From a checkpoint of a small transformer trained on Wikipedia.
Size: 8 layers, width 192, 6 heads of 32, MLP 768 tanh GELU, 3.85M parameters.
Each number is 500 + 25 x the weight over its row's rms, rounded and kept within 0 to 999. Layers, rows and columns count from 0. Numbers have three digits each. The size before them is the row's rms in percent of the matrix's.

# layer 5 attention query, 192x192, rms 0.264, rows 101-127, columns 0-191
108:428532504509535447498516483506491486467479478528499472487532545503477495538508440490493459469480455461464491448503472488494480515479480479487525494532507531460495478526527501497525491483481486497464449509520492474524484476527496496477499482530505541517510450549533485472498456462513465482475526495530497506520517467496505504470502530532504455514505504522516520518495480554512538527543494473505486486506505432499519510487522476505534505528489483513541493523479506495487507516520470475498498532470519495433467530489484509525506470469533515528526485491503498542487496483514501518
101:478518498484506513497487483527488513507510484509492508481476528501463496514513484505484454485503490527459552521503478480510495564510444498503507500465519478456515486484519482482480464562450487519478513506508517523463551513547521482523488498448506521513455513513490510542517540482522547533514494496480491494482481512492496508474480514498511477496499521556475499491520512529529497525515504543509552492477499463476514470513569498525520501513529494482494481475527472469456529544477517520495554490494513507495466539461539508484445500517465459535481523481511524458498480473473496508
101:530484478508496522490492512483476489520448478489498507494520500505513478536487527507478481505495505452486513478461565531534521514542525502493507474511485506495495501523513517541466506523483516495556492486501512504515529539503507460481464518510462513501499520510519517506500525496539489522484529486506475501504504528464463488467494450486502447509500502492472505481495471477503503469490500448499562505508501497485507456500533506499448485502504538514522481458483516525482526465472514453525540520516516488459506457514521469523500535546487505475594511502492525549513490564479558504
104:502471486517458470527497525497495474502503532513501538541470469504507478527499538496491519502474523450494508505549466492481469479498467523490506539503484525496455512549519505531555430512538506502486508521497501515505494497527489471457484487524513523509493466493522500517518505541507506474472458512501522453491505490479547546439489517495510485436464473480485520489529493525489463486489498463516525517499482516529520493499549482469476505526473509502507504522486494513505453515529491456496474502538510466493489522491532523528533523494501502570490491518485503563454518471530511525
099:488459493525556508478460504506489486517497537502515520529472493497510514526503498544473506500526479463501534498488495482510538568497498504498489500521473484469559560510501504487509508478525522492509498512503509489489504458556503502533502528494460522508490507483527484464506496474517476531515471576490519480533475512488488486493450480520432512506465467535507498507542481510468432440488525515481484491537479507509508473429491509527519481467470524510463503528502486520527512473493506490509491509519496535531486497530495513460520502524515495472466435508493504499518500461500483483
106:561527472515513459483484479520505527485524533519483464506475507484504493462467493485512485491487516512490555454490519537512474510543465466498487544463477478529491498518497505501487505525473513507520471518495494482493491511544508461515509523554471516511514489477526519487552527487524486514444525514491427494470488512510527481493517538508497474532523489505456534515498520502493473517445447496500462528534535505517505486518494487510533464528472529485452482515471525485506524536521522492455445513502472486472494471489496513498492475484469509570519512516491474536524527512514500525
102:511479521497494570483538499495456498520532475448531480542518513506481517526484498526520547544517535497488513512506490497459497523493441479511502536530502465517500510490507513496536512539511511543507510436473484509501466444522519454470519499490456515483458523518473482482450450497483471523513527465493523528474499483509530476509534501503549546498530506501518506501499483522498508434485494540519524515472495501501488447481503500506541507489517487483442518494528555497509462455485502486526521493473481506477515512524501507459493476519506490491477486484483518455512493485482504508
109:498455490525480473474537531482540483517497497561522470510509494509465531498519470514493463493487464516497496457501544532492476491472512440464506486427503505482509511472489491513465488488485473535466502486523487457446523523488497482529528477472465500541541504491498513542506468507477490498493541541507520480529477533534505471514481487509507515493482470469502537485521483508507475435510524511506523487514507523499505517506512533507474527494507468492483490478456512545484485478482475548484542483510478478537505500463565454471473501499485490505519517517544514498523531501536530493
098:513556506479475482488481492521488499495536478491506501493515504462477524519498516462470499494518496509507440498569481513482520532542503514505494518500507482468500529523520508514464499472499549503427466483454539505503480565478524499483509500500522487491529498507509483502456475473482509514538496512511450514504524487482480543462527510523539495491489474489522501504476498502475474470499538527474476514543481451491533541535541467453486491493479513471517506540493536532455524523501498498522503536525491472520483482483500488493462477494463517462546523497500480460515501480538528549
093:473474468448500546488550441462484516485511542493511513523527495498544460505493510510493487509490534509500473543497496475498508522457514460505496495510475518484510519421489520538519477538528493481477508489507447519549516492538472517503482517514500474514509482500494533467529541488511482486490487517509500531492494488524507446484500511464497469472494510459460521538486452495497503481512467499475510551477496472490513481564530513513540507459492508466524509514459512512533447478513502477475447514504500528467477495516529485508494477508471494530489498505523515528496455512551495500
097:513534506502505514474500560510504522471518490513503508498528485532497466489491500521513519533504529503521455474519514488478511490447502483530474497499496441506480445501501527476529478482560512531515511492498515521504510502524463458487526506512505505488517461496506499531492476494491501539501508541485502533490496500498528484509521509480448485515521504484453479475495491504465502507499546477516501563497518510515534509494492504446513560498439539450453492478524471514454522465517486556499504540508529451510476555530549522489504443507496520490485528523509503507474509506499489448
106:532506499471498529492457505481549471508516499518529553499487481472451496496511495487503485469506519481484491520494505539481611508499480504512516536496522524514517507439502498448509511507488523479513447512493488503506489536474533520524473512527465501495512539462527487500522494482523527494514484486491521486529439529533500505475491490526526494497469519421497495509515482497483438469468527471475547506482525499462511518494474488503467474483520497515514463529523530473485499494440479514526510509503484454484466517503475529524489514478515532483474514483532534498513481491506505472
096:482514515449524497483522490487449525547487422504521511514544508458518429523495513449543532480491485520551436498518498483500499502513505511480512520512480529503481452519555485481482487486519499533510495505558515500457458511456569502518502493501482503529517505486514510494492518493493522497456525494511486507479513535501548501504453495500509469521501444513495486505513487490546476508499502517514513490514470498516537474460499537502483497504501469487527522500502492483520527497517506530515503519498517510478488492492542458457539513490478466543522496485506547481490438496494498495
093:511475515514468508485526469541529546502516497511511499505473522518532526533517515467537476467532507516511505526529476478490529520530515520516523463497492522461504529505555503510511533514555521489459505527476482513502519478483462488523526473485493460510480532509485488499495477508535495477496429516496450512463487527531499497486499537475494541482483488535502481491506483516513488495496520473491505479472497539454491497504436544518455481480535529418479537552489476512533491487503525525499491508489524523531487518457473500506542469496507479481504533456503526497502475462517465499
104:450548465487450513501525467478512474506511492510529548509464491534479526495504520483491515472468508591502522483520496478532544558441506476503481504482501489520483475521500492492531518527505502521498504505464485515457484498458513496530482494489513534476511516488507494508518439506458556513471496541533446515467456509492487509477482490452465486476526500537514486470499461509461450502508460492486501496510494508473515503527506474514465547536491471491513505503478502507495540498496485494481498505493469471452502492469456497519461513520509512498465478503486507507463477531484488479
096:460518530493565520488449499474528491509523510504469499501507525534502501457496496507478528557517477527516501454493517489530514474524526478490518511531500481503488521513457442475477518471530486517471535483477496491494494515497498471502525483507508486526456479539485503506432459482484491462522480492514527450546511536486467518513467479457508476462452525497507518482473509544514462506534482546487522501474503492492439525477482488482524499538517514480493482512514543479480542490497496527532498548505507547498495519514528533490493479518518500498512496467430520526515504486489513492
099:519495485495526530512516484503502497486507510505528487462497469511494486551489489503534516466465479509491511496497476485517468474485495513502491510509441546534511514496496499474510535450432509510537509510541524477511505525546457548477517491491489507521488475478523571492507456480523496513505541497487509484493511490468523526495521512527484499527502490498441494548446485472484512468503546522506495465522489523483445517486513495492475485507481485553486540495500475441487476515499492490499501491518480491517506461492534554470543521469490451493466497526505500580498485488540498498
100:449458481512504484542504431508511490492512466471515506528464472504514508488528500510524509516529504517520491503478505473503487532514536557477548509521537476485526455496493519482500482462487476494411486479488512516495486544489453510504494476546508503465505481492542492482491497526500506482498499491521495453468522492486503518496523521497514494507479507470526480453516449566487452473503504507503508451476511493536488528521480562478522478500503529521516496478540487456472494504497530453474503477518491502506512508520475462477506467502516481480528524490527536512542523504548477520
108:465508526497530519508547483529551496466552458480504514455442465499533507532524515478512488461471489519479492518464510479499503506512511556515531488485509509548485459503473503503493420504520474496498450522477492482520476477485545501475468499493517516519506539512487542491503498498493497534489431515519500491481494478507516508529503513475471453520521476510522504496518502523531512470519492541523479506499518461476508497468460480485507512504487502500501491502529523501515550472514512462518514520478478539551513528483502491471503468517556495507465486519503467509448473522499555522
103:528468445488543485490467443490499519505511523500537501491566484488505485513494520490513513510494477474493521502488509532544501489497489475529498506481513526500498454479468474471485472514514496526495509509508489476504517507479512522521509504499455487493500514529501529518508443498523509517503552496531489511497459548502523563506456479549536472517506523499528534503491499492462448534432494516500534516537478471503485528515530480506544497465494527531519523483491489479542494553533497480531504519507482467473525523467464488468430519500450480460495503519488470481527491514494510491
094:506502474507516589507457531508460499498540509503520535459516485550500501499522463459477503513464516476519514518503533489469508551488491538486555493509499533502517478492497508499505489499510506506521499512518457484476492513485478542510478453450503503510453472503512506520503517500508541510488473542475505461472540437541477487530499510522493512522461484483481504506475511507548477521511495540493475489501489474500514506525473477538498497481485531500500486525520516527511517526505504518502540522432492472532527499552457514469466438504506467505495512467487495498507500479445532487
107:474466513485519513465532557467491551488507471483482447502508530549543522510466505457475480526506517480527474521509508550456504535503448524494492552471454462511504519495497486516508475521535517515452519511537513538504479500464514488501498500539547494543492446490515509477524515516487511463503492492505502527509505487508461508497507485463480531521457514520493484506489502458474533467477535536512510461506521477481520514445485485474477536528518526507488496516521475461498472470484462501497484542476487496483500497524486498469489463504496499497522493469482533550524483448497489502
100:494482532508501517481515533473514505539477502514510485462486528514477509514439508539506518487527479492523448517493492513492489499479519468472481490477479516468493497541522518534510519504457486474470527494514507491479499533507495530471510498525546479479508461486502493486464508529483477545441519487474508469482513483481534515469484481493472498499527480490543516457509451508500495491491474507451540534537504476559510553530482450487500492532467509527474511477528491496500499488490507490488481490468476511408493535486493541486479495537476502516473487503505447487435531535502474498
100:527467478506512517457540452536466485490470506498477489495488522522518526535534509543531518513471525494512505533482484532497491453494496466491532513545493471493480476514527539454525548458482444491438502514488493542469472529466501490501484510526492492511480471484516509549463482540525504519466467498500515454483489542511509514503521512523508491539505491509512524463518498445535487495527490457482522497459497484520491494480492531523527492469497504502479503542512464485499502533495472510497506469513512493500517460545490520454476470523455496500521500491482547508489525438514472476
090:520497479577530515545523459514464512466542496487458498490499516533525531492504491531478484510485492443494521510497510499484497514497476497481505546428512519505530491512485446468484486489483489528475519505492503504524502481460496515456531530476485497485476509537503479494525478477508494469485519482494517526469478523482528528488499534507528518513491515481504454487509550499514492502510499460517554500514458523550531523485417486492518511535483548487494476493490529476516470473502518520527452482511515488482502527530525511505531458501511502496489512472460512531476480539444530506
094:480486506519496502548510498559501461481516484523488451463466494475467499510499491487510474479486481467499517486468523515469476503535496498503520535507469544480495505474494502492487520495529495490526524489497554517492491487507554504510557508441516529516538534503524524565504490473476495501481498463508458519432486483515505532466519487476509453501524523525529490518526456504477543527522461544521510456515505515500501524491522535523521486472499534500499527495509459507468501503482465441518493499502554501457507508497498493473520481508490499518511511507547465485525528552506463475
101:519502512533485493487443560522570504503452502483536457517489525487483466509492500515509520524530498509503494460525501495483516511553474516512540535532510493505487463516533496525503500515515504470504473487473513498507527450507499515558493499514459530512464520508508512509446446542515531437448520502524560532462481467507485484504506498474480487485492510496462471525491487516506473523482546537504487457461521510486507504498497491479506529522512506467520479462477481500496546506479503518507488507481494526518498483523481457520495509543529522456527514471504490502518516447517477480
# layer 5 attention key, 192x192, rms 0.257, rows 101-127, columns 0-191
109:460500464478507517509527479474542547484470520522443525481525538495472476451497453507505479490532507516535507487500498504536537503498489485492491519515510514515499452524518506512535495488512446493537506475520518488488516502479498468517502515471512498549550488537504548542496468481483560491484499531519532496509483512572482524473501538510516474476511526487503496516518513481483457516499514452497470523501485503499536520474464479521547481545485472491519534491445518493534500472503479518548505494497473467485501528497484469526481477477528526495533545494514504476533525496453469513
104:519482504511510492482497499534477478531533508491478530519523523465445480531518496504518514496510503479534519465499548440488497510471518475474532530514482503476470512503495466546437537516499457559472509462533504526455527485523486476480523485545523563472475562510472538537482542483474524517499482504483532536462493484468489541500487478475468517488531481516509494476548571528503492511521493523495507495480488472517497465532505512496509521534493523476493530494484482519499493528504503522458561526475524481502496494472526505517521477506490508527466501506502510500504505492508527496
109:490461495535507499479501494500476527500514506461526483487520495533515502517505534520508498515508503527491550450507533507511521488543518510494544478500516510517507493458494536486472453487481517462514525531497500466504499499506483486476436514494469512495528491539476501492472497509552514490503565505460543516455512516491512490504524451471498464444460486520503495511488467474464505506494497497503494492508482499473495513527519544499483513529485471484513477526535471538515466488441531552536547496531524492485515505527493514505521486484521518586509544474485513497486469532533513448
106:530496490463439540499538470473463506513542512485467479507478487506523542500558526504451507523467546497459532491543482540522473497465477523466469471492512465469506539562517478514500464505536470506496502507494496530510480556519501473538520522500502508463561494502529530532512526524484520508521490500529488486499483511549463473478505526483532512490436487564487493495495516452502496478489514490511516476537493494506487531516509519475503503498487465501492502490506532498530477530523518499496499530517477506500482515527486449486508489519492504480484510512517492548487540455510527483
107:469468493515489494486493500503505454517525505497486515510448471483505497517574498497472495463518504478530496514488494480512510501514480526471509507477475484533512537481477487489508458495487464505512501472508530453535452548534503513494522488532520493491496514529494467515466474522490508510485518531509517465496468517490539466480455521502515529507522489486492532473478493474567463433483474500506472471501536500513497462487520542542514505511497545478496507531533488436513537523535501505497437486496487486494494493507465482496513504472521583529485465506495514445502515533499472513
109:471516481534493474486485526513533523501518477496513502517462490500534490482491527525523533459526475437462537469509498499521472467558481494488515510439528474524487540505525459531470506494499511501485524526497519510501511508503477482500473511517487476517492493466507503459458436504449524465490487508492449522509479466490520535476500507471524488495517471510471497481531519511518439495483454547474498539515523473499491507471489519490558470545483496550512503509477476486440473469523481491538489496472527502531499518537512488496483525515530466537516523516489536489468495507505488517
110:517494503495514523530546506464514479519529478498535490486476512494496525547490453469532447512463502470522484487516522452477542458512483510484554512480528460507515548532501482490477507522512555523533474480477492493510464508494527493423509511516510498482505494490503540520480522492526495520528505568540478485468462535557502508462551479475500500468530510483526474523470539479518514493481489500496515500476487520518519473509511487523482503466474507505494459479551509490511533491519464460491487496478534474510491508507512524493484464449530474512506494481522497494498524465476467517
115:530485528523488486448525481478483489531492518554513475479520486498480504542479488516509521513514508469465520511542487491529508457561540458487491518511490493500467500480494541511499502440509460508478474524454534446500521496552482519451481506512506489517506490485517491497506501491514476514511476495516499547530528482484528502509457516492514527527466531509439494480434483505488485474537522506525506489513524468489503493551511498493473515470492508500507462513492501463472514460490504506475534479555499473510467464452489484504500542548522498481466496493494508446511484448519492474
105:499542486481463555492480463552470478487532537481489495483530519492514498502520482513484513514547440494498497494506471546478507511499520546502500460482507476511522490493509524517550521528519485491507471495495512479532475503518486485455505517485520492493568465507498535509485526483509491489479518517476479502532512491472505466503497520510505486491515430515473529510534501494455489502511453490505480550504509520490534543504504497490482532520481523488464432489529563512463538478487505530457513541491474529503517518488529513510496493513495515530479495531494504459537528536466466439
103:501535474475515456495534531499492547486485500492519532459463519505545486521508504505494482535482472448505478494516495476527504498454503505489486476482497507501510499519443501513469472472498464493504470511507498458480483501498450549515501542522501531495511504509535497480495431451489458527490493494495477529514491517503465467498528476459502477491520496446463528483519478434523525519514484551496540463492525538483459534526529501501502484488516516505494513471504482509555495486513472498517484494543464508483546445513476515499450520532471487515477457499482485523514477523492505514
102:501508483535527478484508476505533520513454488537464554469473481506461509507499480485536533519447497463454471485506541511498494481452516519473470506494477502477473518492503531497480557535502523511503466515509485520499470562519462474546538508506464489509494483518491507524482498533486514491495513513474521524482481503457519509465524536492540476511478470502456507517514462488500494498488490466576501560488456443518503525481502489435507518516471456481482462522515514487494526467516534515496532505493513501509511545518525490499467496520475500483466508501521493502520504516493474533
107:452525500461492463505499555521482465517505519511516476461506483474516498533510483505510534490503507534511545511511495505446480461481513498528468458498477497513488519521452495557501484469483523501499500527498446482528500500460485537518467474501513525511474499477480525481485478487504531472522445524526555536535490503507455467492473522519510513504504520478507467485552511554499547514498481526522472445521508500519486527527535497476512501535474483495469485505543520512484514483467516520525526498469493541543488511536484492524548512540498517477489537462509506473511501522458507479
104:468521536537520504489535520531492497566492511503504512497537482495519478516480503486465534524468496494486476484475482507480523512491475484478530525525491539556542480460514485508503491453510513528529521496531471492501501490503492479476504494554506458500494467494478473461530533456478480481511470521506474479487528486504524479491551546490487485520513492473521458540491509477538503520494557531514459557514486514468529474508469552480491496483488505470519501468500463502536546476495504487484482498442467512488528506507520494515541483485474464498446498508492517455489482494495488442
102:527510498547490521492535526498465465474532539521495505521463526475482507470480494491477484508490492510497505493509485520520539500442518474527496457504477504519489499483488527545521502472486475486472512472520508528495524518479443470513529450491484488517483484540498511465508514518500537460494498496532452471532499537494495529513504522506501512515466448535478492491487496477490525507477507524455504481498500494478475536468544530512549516507504507457499563492503532545527508458530485511464491516484521491508448474516506504520525472491461442494507497504534539539518542462440522505
103:478487495521500514532515524484515451524497504498471508505474520552523485467535511420503524486430511502535497508540493476496534491487566487508498484469511523529510499494527519498503518508532505537531531505522513493465517450482460495498494524516553526519470482510563484500518503550487474537491495468529510460509473507476483515550526508498532497515473512476496510504514492565483489490529491529511447471535463502479505483459498504478501462490443514518467498535510484470491483505487527519527472509514490513462503473491465521503509520499497483491465472499496512503470545478489479539
103:498447480490524515439510519536520471510526536493486520495494510495504488497540491529500514463456469547485465475455455493484536442492500456510517487537532490449505506517491504482494536527490486516502512528514468529493509512527552494497526491517494493470510517504496518519482516507554520472475500439500491507513503484546487503453486493519502495508503515449466526475508510521456440509519503532526454464503531502495478464497483517486504540539568482535472489515517500480477539523524499537526496468519506530503501535491506509514505487471517486468480496512478535505523463521477523529
106:543490504506518506460506497481480513515516522498544471481454524473477490531501484481510543477476516540493560548526511488524507526523525519499513510485503513497504484465538514531506496494478490474497450517468464494530486490505531528569511446478501522506485542508478488498506479472502534555462510482491438496465498500498481498468499545502474503485529524508521481526514475480511504486525533501468431461515455503503495504487524518516487511481517501508474489459502479509439471477544515530472479497489516529530485477497532502509473490517527540475457470556494489517523524509515484463
101:460510478462512494517457536472490512505514498473524462499519502515498546483469488513488485576476516521523513529506513515551518516467499501513489485519506511479500536537498508488512462484499483509494465506515544557499479499473478503498502461515512479501516511520468450541499514513491515516472543526494481514540451520528496480469497553504494528514502519514475457497494442503447533456501439450495522498507532466505504482515472525481514466553514551513479482516500478482511500527484483492483488539508544496498506465493506496504508526473492438498519506505521482430514521513485502482
107:491491501532499507458504537467513478515512459491463474509470402495491527498493519504478493467473463478492488508529530498510525515521519477501509478529492531508479481515435503491500462509475501506499465450467517509502489493457486455457522472501540503508497521505524499532506472499519527499498502511484511444523448538471540514492477474563449500538497515497543504501529522513462488488471525532495477483501484564524496517503485470523453476449486473512463491481486494495514513482459503492519495514510513480486546554513532510502498503521494522527502519508509520484513477537510539503
098:508502487511494452477469464491519502499519509511537511457501513465514511520481535537475490503453469483440463529495507481496490481507515543535522525489536481497519505527526514541501481493497455487503537510551511501505520494491460509447500498519480555542511457491493508501492524481531507481478475485531512520502473466491473544499446499527476466473515453499563499522485506507478454506489497561488508496488492522516558511510454510503536491509505482478505504494474462508492505520470508491506510511493479537472514518491456510530531526525481496470508472496469504484472496498534435435
111:510470455533513516498506516487503478520517508509530491492493506536488492469515488504495477501544530517493506536510503494519515509491493495514491468522498480518500555519454524538487451490506509507561566515493502506480467474509509446488518504488500494534515495456468488487491505474498487472517505501521545459517481489462528521509497486463492550500475529509496531500481521476559507523463501529506458476491438473531488451554483470526546487491511501501449536487484500506502505530485497551488550505446477471546537498479541491478511464536467508509532495491500531486486495493457500516
108:498454504490467500479533535492505530499506501494481453495504496490509523545493524482494532508477477511520518505514509507492496516492496521479466526493497533564482535463478474480454507477505493539514506527471473487494524467511535496469501499529480516492516484473479532516490498520470552512534529499538457525486535443525530482455512501494519498511509548523512563507484445489503498531458513454523495478484581516529510508445482520472521508504509474545507502429468497487465455485530496544510485519492485498495508507511509482475479473534500504537501495475508463525515499501491469475
101:498482486486489497513535511444468499502505519494472493525499520470524461508494543495493477486521475472511489523472475488493511467442512482498536491462482490499506502465518522462525511454466532529477530524482521496491419522548487509515537496514485498483543495481503532496474529533534511493480513501448486480499528490501508537483477516532516525538473487475513469495541447487522499501518452501546547509502519469536498456498496467518500507454485560490561479481521512506543499513509514496518525503468488500491488532486517535463482498490487500489465550511538490546477519507485527492
103:464484553500497527546538484495463437534516524516455487456454546560522507462449514533522482511500503505500502540487478489542472520492495448501523455497500503483514540529488505477501497491491478497481478523529470530486524524468516491474478512541516471509485464486500505530488506468479488486525508443502478516458503535508512497468508518519500520550499487531503560473509488472461481451512510512489524487468469493495483505492489442506497508514488488488540488459537509529492514493498506512495508509492545499485516523500452489514489541486480511529482538548475482505466509498504468482
101:532495494536483440531432487476469537485520454502493479517462507514508537507481496517491520470487470522503487486547517542483524504499503514439501547456521487450502488482504497518457518543520501523496538505511485474496468517476518548480501549510536491441491509481497511477519487493514519468458523498506527480458487533470475513461493500557524477519501494537536496514493494477508541513492480504505492524487468504530468494478468471478541497483507484489456517484464505467475511466480487564514488530509514505496472479519487498500515542473528486487536490464465490491495505464490521509
101:492476547451532472526501473461500485491499499492494423508524525537466491503481544511513506462514509540504473515524516530445499498500505517488538499541439495556472501470536474506525477520491512518554529500509511492503510517494491535481558421512492494507500513525516504483501506499499496519499502450471494487487496481493504488462504478444559501479490513486467506498473465523512544513505532553529505486450504500449487531493515495505491485504545489532519510545481506517491485499497501465456479505477521512482477503526486514508492482472511490523542524480467495470522528518517473487
109:536432480482553490500473469528530495455490471530474463524510470529483466502489506497540477478547483476500501450489495491501476450474493477479517492505492442539504474509519471503509472489487491507514515520509524461484501495509500496552478493515455501480500518461488462502498488482534529518453505506501490514532463491509488475511471517461507501484491499518478519546507486505469453481522513497539457509489519502508536503481526503517478498497500465523489483504491475496516499533508471499519511555457467498515496506539515526484590462472477514483514524527560489495470526486518452478
# layer 5 attention value, 192x192, rms 0.297, rows 96-105, columns 0-191
113:474450493476517491510474502519536527489479446525496472493482508530509494512544522461499460520460469502490451491458503489538511534478494453503525511465491448527516459474537486472500514538513521513469499496530477486485482538495522519516525483475490473538539488483511524549524499506538476477523505511507478487537519504526480493519493457518530439518516474509500524508538517469471484473473495475516536432507527506493524466481535497521511507519460495470497522505494492466484469550525569518488460488507523503490488517459487504480504490524529521489497506491494525491508448470479501510
114:508557538504488487522485506477492472500495514496521522435497498503513529488529492485522522463525481463483482475508528489552517548482507478511516538508522530502467477516472462516487498482479497480509475529476452524491527529480502513502496482540499514566481476481526490535489457525499521497500508465501482471463487539512498498498512488487473531487488470479531517486534441460489523495491486472505514573487538506455547518507489496484497478482469509513489530472510463506467417508555462520495501505502499477522512524540522518523496490475497512520489529495520524475507501462486528450
113:496536502498482497466474505525510518529491483561483512533491492456480474466522522487492429560492526526484549525550466473472498502512544464520472478517515541491464522516516469509462490545499500472509457523534483495518481524495508508509502508488514479464467519496509540491484513491553471510514534499465533552499468516494523538515449523511515544468520540503513487504495478455522517506514448515521497473504480484493502555487490496470469496512529475460498473505492493469525493488529515460474500521476501499521462495503508456462496482449514496516494511492484490501487491534466514522
103:509486497481538509494530491533484484455555456484481520501505503485515489493512534504466501497531528461476463486510505517480507560497526466502538500467493489462511520509506494492501535496514459487477490488523472462539480512503488481521482538485502519510473481517511521523495489484518494468516466525478492512460485547489483492537470458473497489516484475532493494503509476448486497458554505540486449510538528443531504501517484472481497497504539451502506485520517497491524511496520524451476540493510490534472460471525485472457512470483506514446462539471534486486480484469568500514
102:552503461438473425495481466511445480499461509525499472520494533482497523494520473515516486470520485483514471487509515487513512510506465443510538439480521562504517518479501496444485521448484490538519515510493502526491510523499461480481489488515502534517486516479525485498565475521462506503512480526496463472451485505497520483515506511495507455529501484495505498530551505497466493505497488464468528479461502483540546480460502489516529483513508526519483504493492473475483504527480503514492530512487501528506518503474490506501467480487516523507499539545550493522484444538524484496
115:454511470505507496492532507511467494546482490509499492515535471489527506492479450523483538527525460499558524482503475506505474521484481515516445450521496512481534512495474525546507499497492513487441496548467474509530535468520544513515467512501494505486506510527438479484481472485525462514530516534498505517495468471470514529514485509512532510494499492503498495533494487496536497486523522479495477519503525517449477526535513509421497513493540445489520502542514521523514493507542518491520502479527524518492507510530493474443507491500448478490475539505497453505501552543493502521
108:504463515535520499448522518529512452516489517521492521502526567483509503533504464522488501492526516499495493523500532520510439536501471491474428524519537491509490495518480480520493494503471543502513514552494482467480478529487500469499563509527492521488434506498498500496484525521482519479502506450492523480509480538514474459436496521481507514510500467457551478493481500530512521503491493544503503542499511489507529455461514477509468496528508485488491471494451487497454550439466493524494493558499497512528519519504514522534478511481469499524521487511514479497513498512509529507
099:505493464535531511476498507521485471482475448488526529452528492521522504485471501510544490469512521516491538489518529502473476484472530491451502517528503470516513522471517511477473502510514476482475469523470552511489487523490519499492480484465530522484491473443513530489462512506491493555515510510473474481526563545501525507462526501537509511465452523462502536506494501481507518530466500532489535520475471493483509511443547513488532496481503494492450491520502472493478542459483473501484550510496486531474516525509537472482530543510529439513512477521480484511484541497499515516
105:524477555469480507503527505521541489491476514497499497529511480510529529522523511561468497557472521473470550501491495534485527479496464481528473470485521497504531450492483500496474540495527510467486522489450513486509546471523423481498484483536497482542452510498474475463536554468555476485496516470491479478514487485484493494524501536501499494509487512521516482521506514530543494491512490492489491504521499486529501517533480569491485469521449492487505506517509493498494483532530521477513454484514494532443469516507521492541543512529497500522450521490505482510495500464516490500
107:454517507462505442470479514509533497462485499513478526467441498506516468492526474501502509493498521528474546492479494505484505559527495516513490474537523471504521499491567490503457474505500498513502497509479479506517504509514471526512545478525502493501541501510486485515538533510495527477492528519489461503443502532465539502499496500491478517470564499466490504513523520493478562487474429498500452496489501505497523483505506542500521533474519503505512522477506500467503452504484492492440538463470497537520504507523514465495508490521482532468522549494474505529478520557505473535
# layer 5 attention output (transposed), 192x192, rms 0.297, rows 96-104, columns 0-191
107:492507500478478511501528524483536509550506516458541484502504504463492473485473542520505535462507554465506555492470470477458487471512474500458482483500493483491523518507455489498489497456477512482499505500482478456537505513488500500515505491540485491441505527507489501486498527487523505496526496496487491511505490497467516512480530506487487519502509505512517450458485512506495515543505473466454501557543456474450490480536481532467484453477512467531481480508491502505502502503484461452504521538503482526485476524493553488492510468481510425477487539503506530483502564469508488451
104:502497491498473492516492494486544500502457487475497497564508472500497487508466542520532498515527509523494546507459510480506508450526485496510512460455481498513537497453492489480507498533537504490506508468536527516472515474528509502503544520485486485485522492454489528558533535483502500489551507492504543494499493508532489503497509488474478477556527521496502442502520534460508491465534481476488495479477504472523477459552514497524475523513509482478551546539498570512519499506488507509508490482513514501500509507445481472452480478523480495499513458473444498555506484498498460522
099:476428524535490461497541509468506474500483523499521513477498487483514466502504511515470511523500519488592444497487531521495509512526454507484524507497497488519499489497483517444536470469470493522472506483466518470532488448507482510501480516492540523505539543490505450510468471511503485520454527546507504461520491487483491476493466516514509504508526457506505508489518502492492499487474546524491467519488504467499475491475495483451562482555471530501512538536523479505471515510458523495515492525489455529477503464518510507520478517528513462547491497473479468495509518481492469486
094:513497540527485524473494495539527486481501544523506523513493474517532534511477481469490519513497529492489494525464508541507474500499509546491469510480517523493497512492503502544486459535484496470503517499519450517487520468539527516506530464525539466510474464477483471473472531542467526503496521475485497490516544494496537471470533514489505490525499472477493475522503453512496494524463465485484550488503490476531503526478492458434536486483522452529445551485508485503484473560484520487516491523500510456503535490527468476530528472489484494499508536490478473496545497535474457476
093:454502469555543526504523474461547537476539507468496500490484545516494511495500552512496510466494494522440521496484517538482466513449503471531480537508488506517466511519508470541471469484519508469493485465562521509498510487517486505501506513500518479502510497497487510492473516533504499447472490480515501485513514497512476519519483499502457566481494510493453501493502477448505529492503478502529475487524460438496507522510516481508474503478502460501544480543489509504471551517490535506524489463486458479471477559482492505515494474496479469467516526479508525534512465483459478497
103:529449516516446466518464489499512532473517495474490447505495456525497447501547522491489515517510496480526479536543490511497526452507522482491530498521473496497482472460518470536492515508460456512519512481490487479471507474494509515474554505504503478487513562484506528452520498537498519496464486488513508495451523469498488475507492521479501507462511505471480516526501547509465488494501498515528486474484529534496542530538522469473517481461493503524521508434502477481494515489447488486505483508487511531495476502518524482568465483519466551492512548519499519494472465473503517489
097:507500481474519444565458490500490495482499500464516493489485516474492494475473517486523526477485473532531484495498538488527541480498533495470527495491508424495475535473478487535509501518525430532447530496500503469520518517495482552468469504504516534496530494514510501526484495474477459472496513531496484536517493508518561450511495507483500528503474527497445511537469502469481487482511447478527515534501485491535499522501497522496536532493497493488490533539498534498554471514532535488507454477485492490515497476482497503489507499484503512532497466501522460507434524482482468492
091:559482495483474507484479471477518478517459532519505468516497476492489520517543521473444485505463491520482492514480543461543489520509528532545462502485466462486499504510503512460511475471483495521544504526529503506494492476470466507519501501506522500501475446561512478488477456511481490459497527522525519497515450451508520478529471516479506513499510501517484535441441529513477481503499496467502473526523492481481459509479500485507511505447513528498511501512490527512491503469491526488527481498560548508509478474497483503498516461553470546515471480476516489535477485536504529469
095:482494512511503528517502512461518510504519494524499487494495503511485448469471495450499485471438451510532437534492491487502480515498546515494510522489491493507512518449494479473524463478522501521474472488488449506506469501486553503450471489506470517460505489466500485505518463480500525510497479530483497484504504480516520592554561502518503511498540489520483552477499509489467512498494520479535496495533441476467496481473516483483520484496526502476465502514506490482495513521488460511476539522513491524532573491503519456479476459490499489502535498490496539482524462509493480495